From a checkpoint of a small transformer trained on Wikipedia.
Training: a variant of Adam for these matrices, 6240 steps.
Each number is 128 + 32 x the weight over its row's rms, rounded and kept within 0 to 255. Layers, rows and columns count from 0. Numbers have three digits each. The size before them is the row's rms in percent of the matrix's.

# layer 4 attention output, 384x384, rms 0.028, rows 0-131, columns 192-239
093:137228108147151143130104172107159062142164147210136159148081137158082113149113139124142123133096165148150151141141149130115109110122117115164128
110:108069104172144132141121130157136116123118113128127148073106147141086116121091132105161139163127172091103120074053190132114068114124135084147135
098:076128126139175136127197112074091079083127102142136103083155114126151119130116143135173082089134141090150100114097148124144116122107107170097121
096:116131136128155155161112136059133121099119099101149132081169152123114097160110157153090111061118202129117131136163136091117108164101057168134136
109:149128114158152136176112128184157108113160095103094161122101098103113140075187130080136142086154103094159110150147111137115121160102183144109136
106:148145104122120175152149107149120105115109137173126103105217163111105086140125170146071135109110120142113157135136142083072156103171118176116113
089:167139106102116151113090131134113118096163178133079141157113125137116133143136071106088136130115101165178156134091180148118170150137122117163134
100:134108146143112104129173139133114097160146096159126127132121143109076129132112149140169146101095055071168129140199157113108121117112136159104138
100:122141076118109117088115116150108174170115083112136152154124166160071179115106139140157120128155138100099147109158141170115171150124189110133102
106:074121116135138129138163157088108150140079087108141136115162093100140109164106154207145163160135109139152075129125106112117117084161076146118174
085:053101115150116136127182141140101149107122107097156157150133111175151149148095116089153111112174125106136082166161092115174092169108080107128180
100:116076107118140075097117137059106164131170116087146095138144120103139164146162093107118111077128142135108104142100091104134106115128125126062117
100:141089132106135197146146149160165105180101149135180155108104101100107109101158137113153094076105132152089180147118141138191116063116164103123137
091:123067106156066013158114129153137167144077103067147172111108149150100105150084099153135111078134098149118124136092169126119124135128150095125101
100:136117145103120098130085084070143150111106132084075118067149121116114103143100137094110155142120164134122149147079133148144165134123113165125137
093:125095119146118182175165111158149073141091147097093199103118141110152115117138162165119137116145107130186071155116095112112122113129172109126134
108:069106149107155138151161064123100161096113148144126078163134109140168132121156141099136068180136155177116122111142068056110149130146132129142154
105:136100119141188195204150137101125175149118138157142130164174112106098119150138153134156091114113147128149099131163106112118109153123104141102178
094:128159160136133127119110191168158091176115136163141140096111139093148150111131152191081176085089107147117142122117184126151144077175147139144106
099:168127193099157096115114093161126155146127158075087113091085188163119087067165076085093114144119130101131124135073168174158106113191218138109071
102:144163178171123099099129110108122141138135101122063117118150127167174086152124191169094106167213131148160134087115101139137181126144052155106127
092:124083100099111099087130140098118120159086135126126117128085095129119124141105140106193119148073138145106120136096115145107092138150115066089101
095:105174130118113113133138161169123127054153145135152058121141095164136132158123119146130133086126133121087112093131183127143145130055132137169172
095:144131155099150150113180131189168084083127150132104107109115167169105080142131144130110097115078110133161163156111134128181022114131121155118084
103:130130134107155111145139088082101096103107102123142075147139123147149162152134117162125172170141124165121128100151089121112154123145142109114148
088:130159171136134127163085119098079113102143112138090124136120159167122149103182099134184101150119134159168116132086113125130098145140105125078095
095:126109164106165134114135100111136096125152115138130176200059095098134082102173144118188163104104131114174092132173117074131119134129132155111123
100:154198126068148116123131106126103124127135100094116080143135137094156141132171086141128179091096137099134177149153118098083105137119149198079131
090:111127096144073121092147102076124139118142116111126113114216104147165124137113098165096117136140134105084156098140146183129176110111103141149154
095:115059166129132140137127087102147145098122167100107147145099181098083131108125147100131127098091120135138138136146122113093133118168122139135154
107:116154129137150075095101164096115119161123099146126148137101099126075097121126118147158145079139086139176086137119125113153098100157113134081106
093:172181106094125104096069163086121090125086056086121097134092151124148157101088106166112208162113124154118151091100145165141186082150115112117076
100:116127141131205153145134111148137133178081162185129169130119093143172095158140151156140162167134141149149119125171084125130175070148108157132138
109:150129102091083125119121128109148120173113126080103120137175114147113128128124084130112124150118217094113115092118112160177172152080128095109169
091:137168145105140079130157131128108163120143124154139060132082129139119097147120099162169140169117102148155051166159105138135131149111119088088109
096:164125174159163180137109139193093140089172124152111161117094163116121094096105119165085127188172148153129169106152120115056118137115120134182097
098:158136155130134134149106109124150115129128166156136117106096150111085139093138105118098122145118093107112162163162120160100089128089156114134110
115:108137099125084159178140173136179113182128128106130088096194122054165122107127141105092102130167104122076136160127117162097184085148169168122114
099:165137157102133124120091147162081136134135144094125125100098131140118147102137122050142084155094177116127114139121133133117104172139155063096138
094:156116092104101120170188134118151099097148121151133130149146114069155114110129168123118136116121120141139182156112123084135149115125131211156109
102:124130146089130136123183088177118109137151129130099135123113189173095176097107158080178130101112102085145166117152167124165107076146178143168111
094:102112123144114136122149101111155108150121115122126096061129133126128119085111137169129099130147087124156139113141136123127158108125166147149077
094:105118139116118149125094096105134190145190102166121195170082148113127153124116119178160153098112111146141113160175123149139144155126157153118118
104:133117099127112144102095108146098175114153098136113109140124155088120162085131113144131160100149112146130088130156112099097148116132123101109130
100:091139123188068137085126125151098152124216116175162109177203073128145130167082166161125129126141117134075136118147066108111136126113087137128190
094:157107105156131154157174153092171117119128152106132136115138171103133115177121160139099120133178147105079153163122153150125122083167111152155121
105:099139118114139104111175107153203108150115100156097166128122102136135110136136136160131156128138094088152114149134102121117121087127088130165114
108:131154123115116191131144186121129164124160139113168121174121132121080159095127147130078153102142129144154161151165143124129122154138105137130118
111:110115091161082108118167146191125171159088078133105138143127065132204123206079172175114168142160135090095151081144154160125097091102105158107183
091:091103130185130134157146120142155174135103100106146132138146104122125097163124120146109187107139120096087084138144120100149106075086091148131132
110:147097142110102162184169109130176108133120134164136132112113100113119167104130138143149121115129093084115159110167138104107105122116154127089149
110:144142143068116116122146099070076104103128123168165121138150110179081149095176123065149116168127114157148111157126082124148103157145131098132117
098:114143115138121162100112161099107144097112131143143185122158125095100096124123166057093069146098118163118104119142114113145140124156056134151126
101:136148123118068131121133123181147115124145148147129114118124123138108103101082099077112098128135117132123106129126116108126167081163108158192135
090:135160109119133151120074143070133150158160109091119170138105135118106132150108151104121131117114132122154166154096161119157099075136110127042074
099:098150105138163128172133089169114105158083101133103151116096097137125153170103139134133119120102113139106105098128155128121101140150141107109136
092:119134141140137159153158116147106111168112101121145102182159118112121138142142155111120129136108147128078158135142054109142137094126128160124170
094:178092105151114100076088125163130138105156132100154089165142127119085164112159086101133178116138162120126128143150112148122162114116160156104102
102:149129149123087191140138146104123091150122117136134114121124110157075149137096158109171114134131156095155132107183139100137101204112097077096149
089:148107149147087149142131141117124106103141165112145117148186214115117096117127134202141149101131119099112135128105133100116152174122139120162138
095:174148190159132128153169153153140167133097120130143176138165105106175080163135144127099147168159158106124157089112184158113095118112110143110143
108:143098138101162119059124079136140075113151118140121160130074113161192097096090138150156114158130154161110126084124142161098092144158107114102129
096:144166101110133129126172170095142165193130145125126112155128072088153142113140121125107092079134074112149146151117096137104164146137145192087145
097:155108119100073095150133141175139128118099120123114073132126129111189122134133152167124143170153128132110087137133102127097152098109155140138121
100:215131128112115105099157127122088073145080151118126151067128175078163124117139150136076108173091152145108101137080140114114159116142123102144085
093:131170096153189100119114162121131132116131116173207147123137143102109111114089120125094075143143161161105090140161155113089177140083110171135094
089:117148144135166094139144155145157077151154154168137130123132129151120143091117092076131098145137094104148096116125179177175107148143104111168111
105:154144123125198063104077071130104170089120140151083127143071086127129094139211074138152179151104165155126126143135166099051119146157134140149106
090:154164136112086107118094199126117082109136114073150150150139130126150146141139095121166137128099153108139117158142120157163158140107144125093117
095:137157110158149137143105136164179084153115144097121143095109177168097132108121167129109138127119156095123151146124136131154112146150139084143126
118:160133196095100142196124130095132112106065148046153121064128177138110126110151119043142091128159173173150065157108187155145181096160122107107067
096:111054112110131103107176132126075118103143115153157101189076125126136138129128138151145158079108089194123137120139129092050096133150149144080096
096:129131117095095121148086162161124131126119126121138090100122155118099144148182120120108107107116145133090085146132105114109154127065139128162169
108:154122182115128107106116133123159134118101068085125145146064123150129083135126127162122161161138169124135152144095117164132128165144132094108119
095:121118108178093083103120163121089167124177145083151135147122150177129136141106111121104125123135129114157106086149167178155125178089099108155119
109:106111140133135124139060082113089158067155147110128086104164141143120110132141148145092148120094183113099152103103153116107077145103121150064169
103:101124115118122115165115160123102095094086095093145140157139088139118133119063154130126110100117177154109148113115121123170190157107108109120122
095:121102045098123081108113153129156133193131126078111163132138112145131168114150110164087130080105137149139111136139086116130105170147134132150128
109:162146105099124093130111105099130117151103096078149115137129084079137153104182100168123148113107152144095159107165112128136141125145082135112118
099:104080133119136123113167126123155111171123155148149124102153158125092104116119172138165111089112116103128134168115104097143083096141115097115129
101:109149140110129103194175166094159096122118142078075071150137127090161132102136095098095110122131097146143167160146136144139193097123139141099131
108:146158155150139143135158176161174107149109147133157128110122153078119157118076145113109119106112075110147128145126145140093115131115135115090129
111:157187175122127102091136166159145119154150128183156193179102122127146136109100140149099154181130102154158169132154106144130140092150108128143103
102:145112154098103094128095101126164132125141154117166122119141146158115096106081137090062147099063082164141099172145088141117128138119140136124111
103:064142130172189123105078157096080153098207072113097133114152144183147092201136156159097131134127220149098110116116116124144081108134098111074176
102:137164129118090166109134121130141127140113141116095072082158116144156174121142110105103124160131137111133141127121143170181133155168145088119153
135:124112133089139099122130121115088120123075078098136143134118097152097140171105118115189170134130141100126056097103164155183125100152145106071126
099:115186161152126117102172106117130121107130076117082086109166137149166123172119118152120129151121143090111148123107097164126140094127116125109148
105:105095103154137154157118148107116116131102169123122110087168125096151148162131133112091044095110128165126085118111135120100176145149154131117211
093:122104119100160068086122113194082139123162124164189123141141136094105164098133079099134157063097076131075115148141143106130104107166114145123116
101:099114116148148114122146136108112120149124118131156138081125108129146136149108128102169093137126141145122097120136132124104107157121116113161120
128:087131178154123141149152122152108121139117120181147125158128113130082096109133120107118134112144088135166075148177084075140111100125059098117147
102:107129122137186076114144124144167108131144109107091150075123075125150102161168120142082148118082110101124175127105092088089084101117094136140103
104:126146158106150146177104125125170158101091145112153131096145118115117113131152093112118114110121147149126105144068167181128099141149122130114117
098:163086113121106082147158115101124090073120135131138152182121131137158125156123172133161131123113098144142149122121128108135091160079124095119122
100:120134137096177106138147125107118130122146151123159095207068072126155159105233079123153120113110113123136118138109142123116122195176177148098091
110:079152145184100196140094183137139173089127107123119142111192112057100143185078163153128139107163142070133100119157144109159130085061096143089168
123:120067156116141115075157154142156131163151122159168151176021146114115072054098110154181164121125020122182110189133108152091060155159162117131067
096:157143115144137204115064160128159121158140140134102127129136109111110128121151126203114152173113152132156127109132114111099118080111133097110155
100:117090091142142159108134139110156141163100177106110071124139129108150129103128129126155116128150138134138140135157136136124125122112156125153148
100:107073103166143105117134109144089159118156104085100173151119108119122163170080151178100153120108167114116122063124124101123093084099095146083165
110:148148150152082081142124104134107098061126107150160145129126128137113138067133115123175110125134066154179158158159122149131058131064126120094125
094:079185166094150174139150134131121153136155083190128103170127106142116123114143136131184143123173099112139115165158099092098112115114133170068156
103:130128124107152136098127074117087074096131117148110121113127181158120114134099154133137090133117191122140159102070126121135087153114131115135110
092:115101138102183132081127087100103066113081181145130133116113129162098105126108130129128088147114163209127114131125149158142154141182162108147130
100:160095153132151143107136109141135125146134134135136188087145156119122105130099137120124145144137081115155144141120153135136106070121122142139101
095:125129096103142067118101141145156147163139161090091101112120121141118118128184111136110139082108138075160117129087117136136147175108130121125123
092:163191125135155143143131109150152124088116083144156134173146128106149183080189125117117099122154146109141125147159077126099135112120146140112077
099:116093084104108119120136102163108132107117160113097128093118143127154134125147044150090108114107149154085135109106171097138206146148172115167106
095:141118081131053164106090136096125205170099145084117089155170156100091154166106119106130110121121149105136111156121094131100151188088136119110183
103:128117097132103121156172127145068102084118077127150076107166154142132132178127189142172107082127147100153107128101076098165089157120113146090145
101:160134126131115097178089094178140120041113163106120131117138156098144125109202068127132173111111071151107148110111128142117104116143104152128131
097:180139167102131149135123057125158105106152151154094124105095171123140136117162103122150175120111129115164143110108156137120114063156111143103122
109:145102121147069133121122185126102150119131167135174133133081146140106180178073168164155174092128134130139120143154132109121134118065137120109153
094:127100143167143199087116212089113136167121104126162113160122131130132175155104144127199087105151146092123102142139093163152104121112138101065166
097:161160108132134112123118119142145139141100111111112146136118096061120109112127121128117140114128164123119104086095108114136166119154130133190130
092:158083091133092188123133140152132111136135177103141147156147132086093148140109159099130110118165107129080129142145144106122139174114148156142164
103:138177179141102180165119131130093137127101193111160167102170171179094117134121129078107111155123138180160142170102119116167153140118123138105125
112:090155102165131225151136102115118193157132134133100143135178125104143151161124204152142096123157135107087123097147068089122128116091109132148173
091:129104133111151175132106098101090146095143112136135125063113177167103111089163154113177090120108163112141083137124152134115019095130108109139117
100:121117110108156165134131126159129130198140164144117118132082099080096122104128137105157127146125135101129089124131135108134131139162147113114156
090:115141117148111160075093095154109109109159160131112129180076199186096151130139118137151119109112116150138134102166161119126082136069149123125115
096:085128113089159168158079115086078136095098124134119130172154129142136169174121131214172177138161140158093098145169131105174124104074100141108152
092:139077102101173124162117157165173107136106145130145127147090144086134111111147157194123145092101136139135135146122128096093072105118107142133101
098:131150150158152168120101129114137155169141139118114118123126141169139096163178118117102137111156109142139112141133111126140134152086116158107111
095:063119135130188156123109137112106119138138167136097136128134148119141131184101151138149136098142155092106117073093149096142124061119079134076168
127:104128109166112131092106109049106163115160113136115095137149159155188166143106145157088127146157146138122136108106126169111132137084133148103123
105:150096152169148124136094090120159108120143179148126145112162156127103120105152107137128128128110132137139124117149139136116096166095107124114147
101:170149164099122117138126093112084073103118155126120126094107129137163122093150091096118129158122150150148138142073145152123164084176166136107088
098:137071124084148121075126111162104101111113140102100156088102157151152115093110119148109104121162156154150122135102162130132075138144147116110078
096:117106106157106141115137165144132144157111068114116106122137149095186122154111161179154174134190112086140100118151131155113102088080115112071148
100:082153128125187064067076126102120168082135105130113177167163088153148121132096129142089144157104147185116109093185134150069127143108086125158106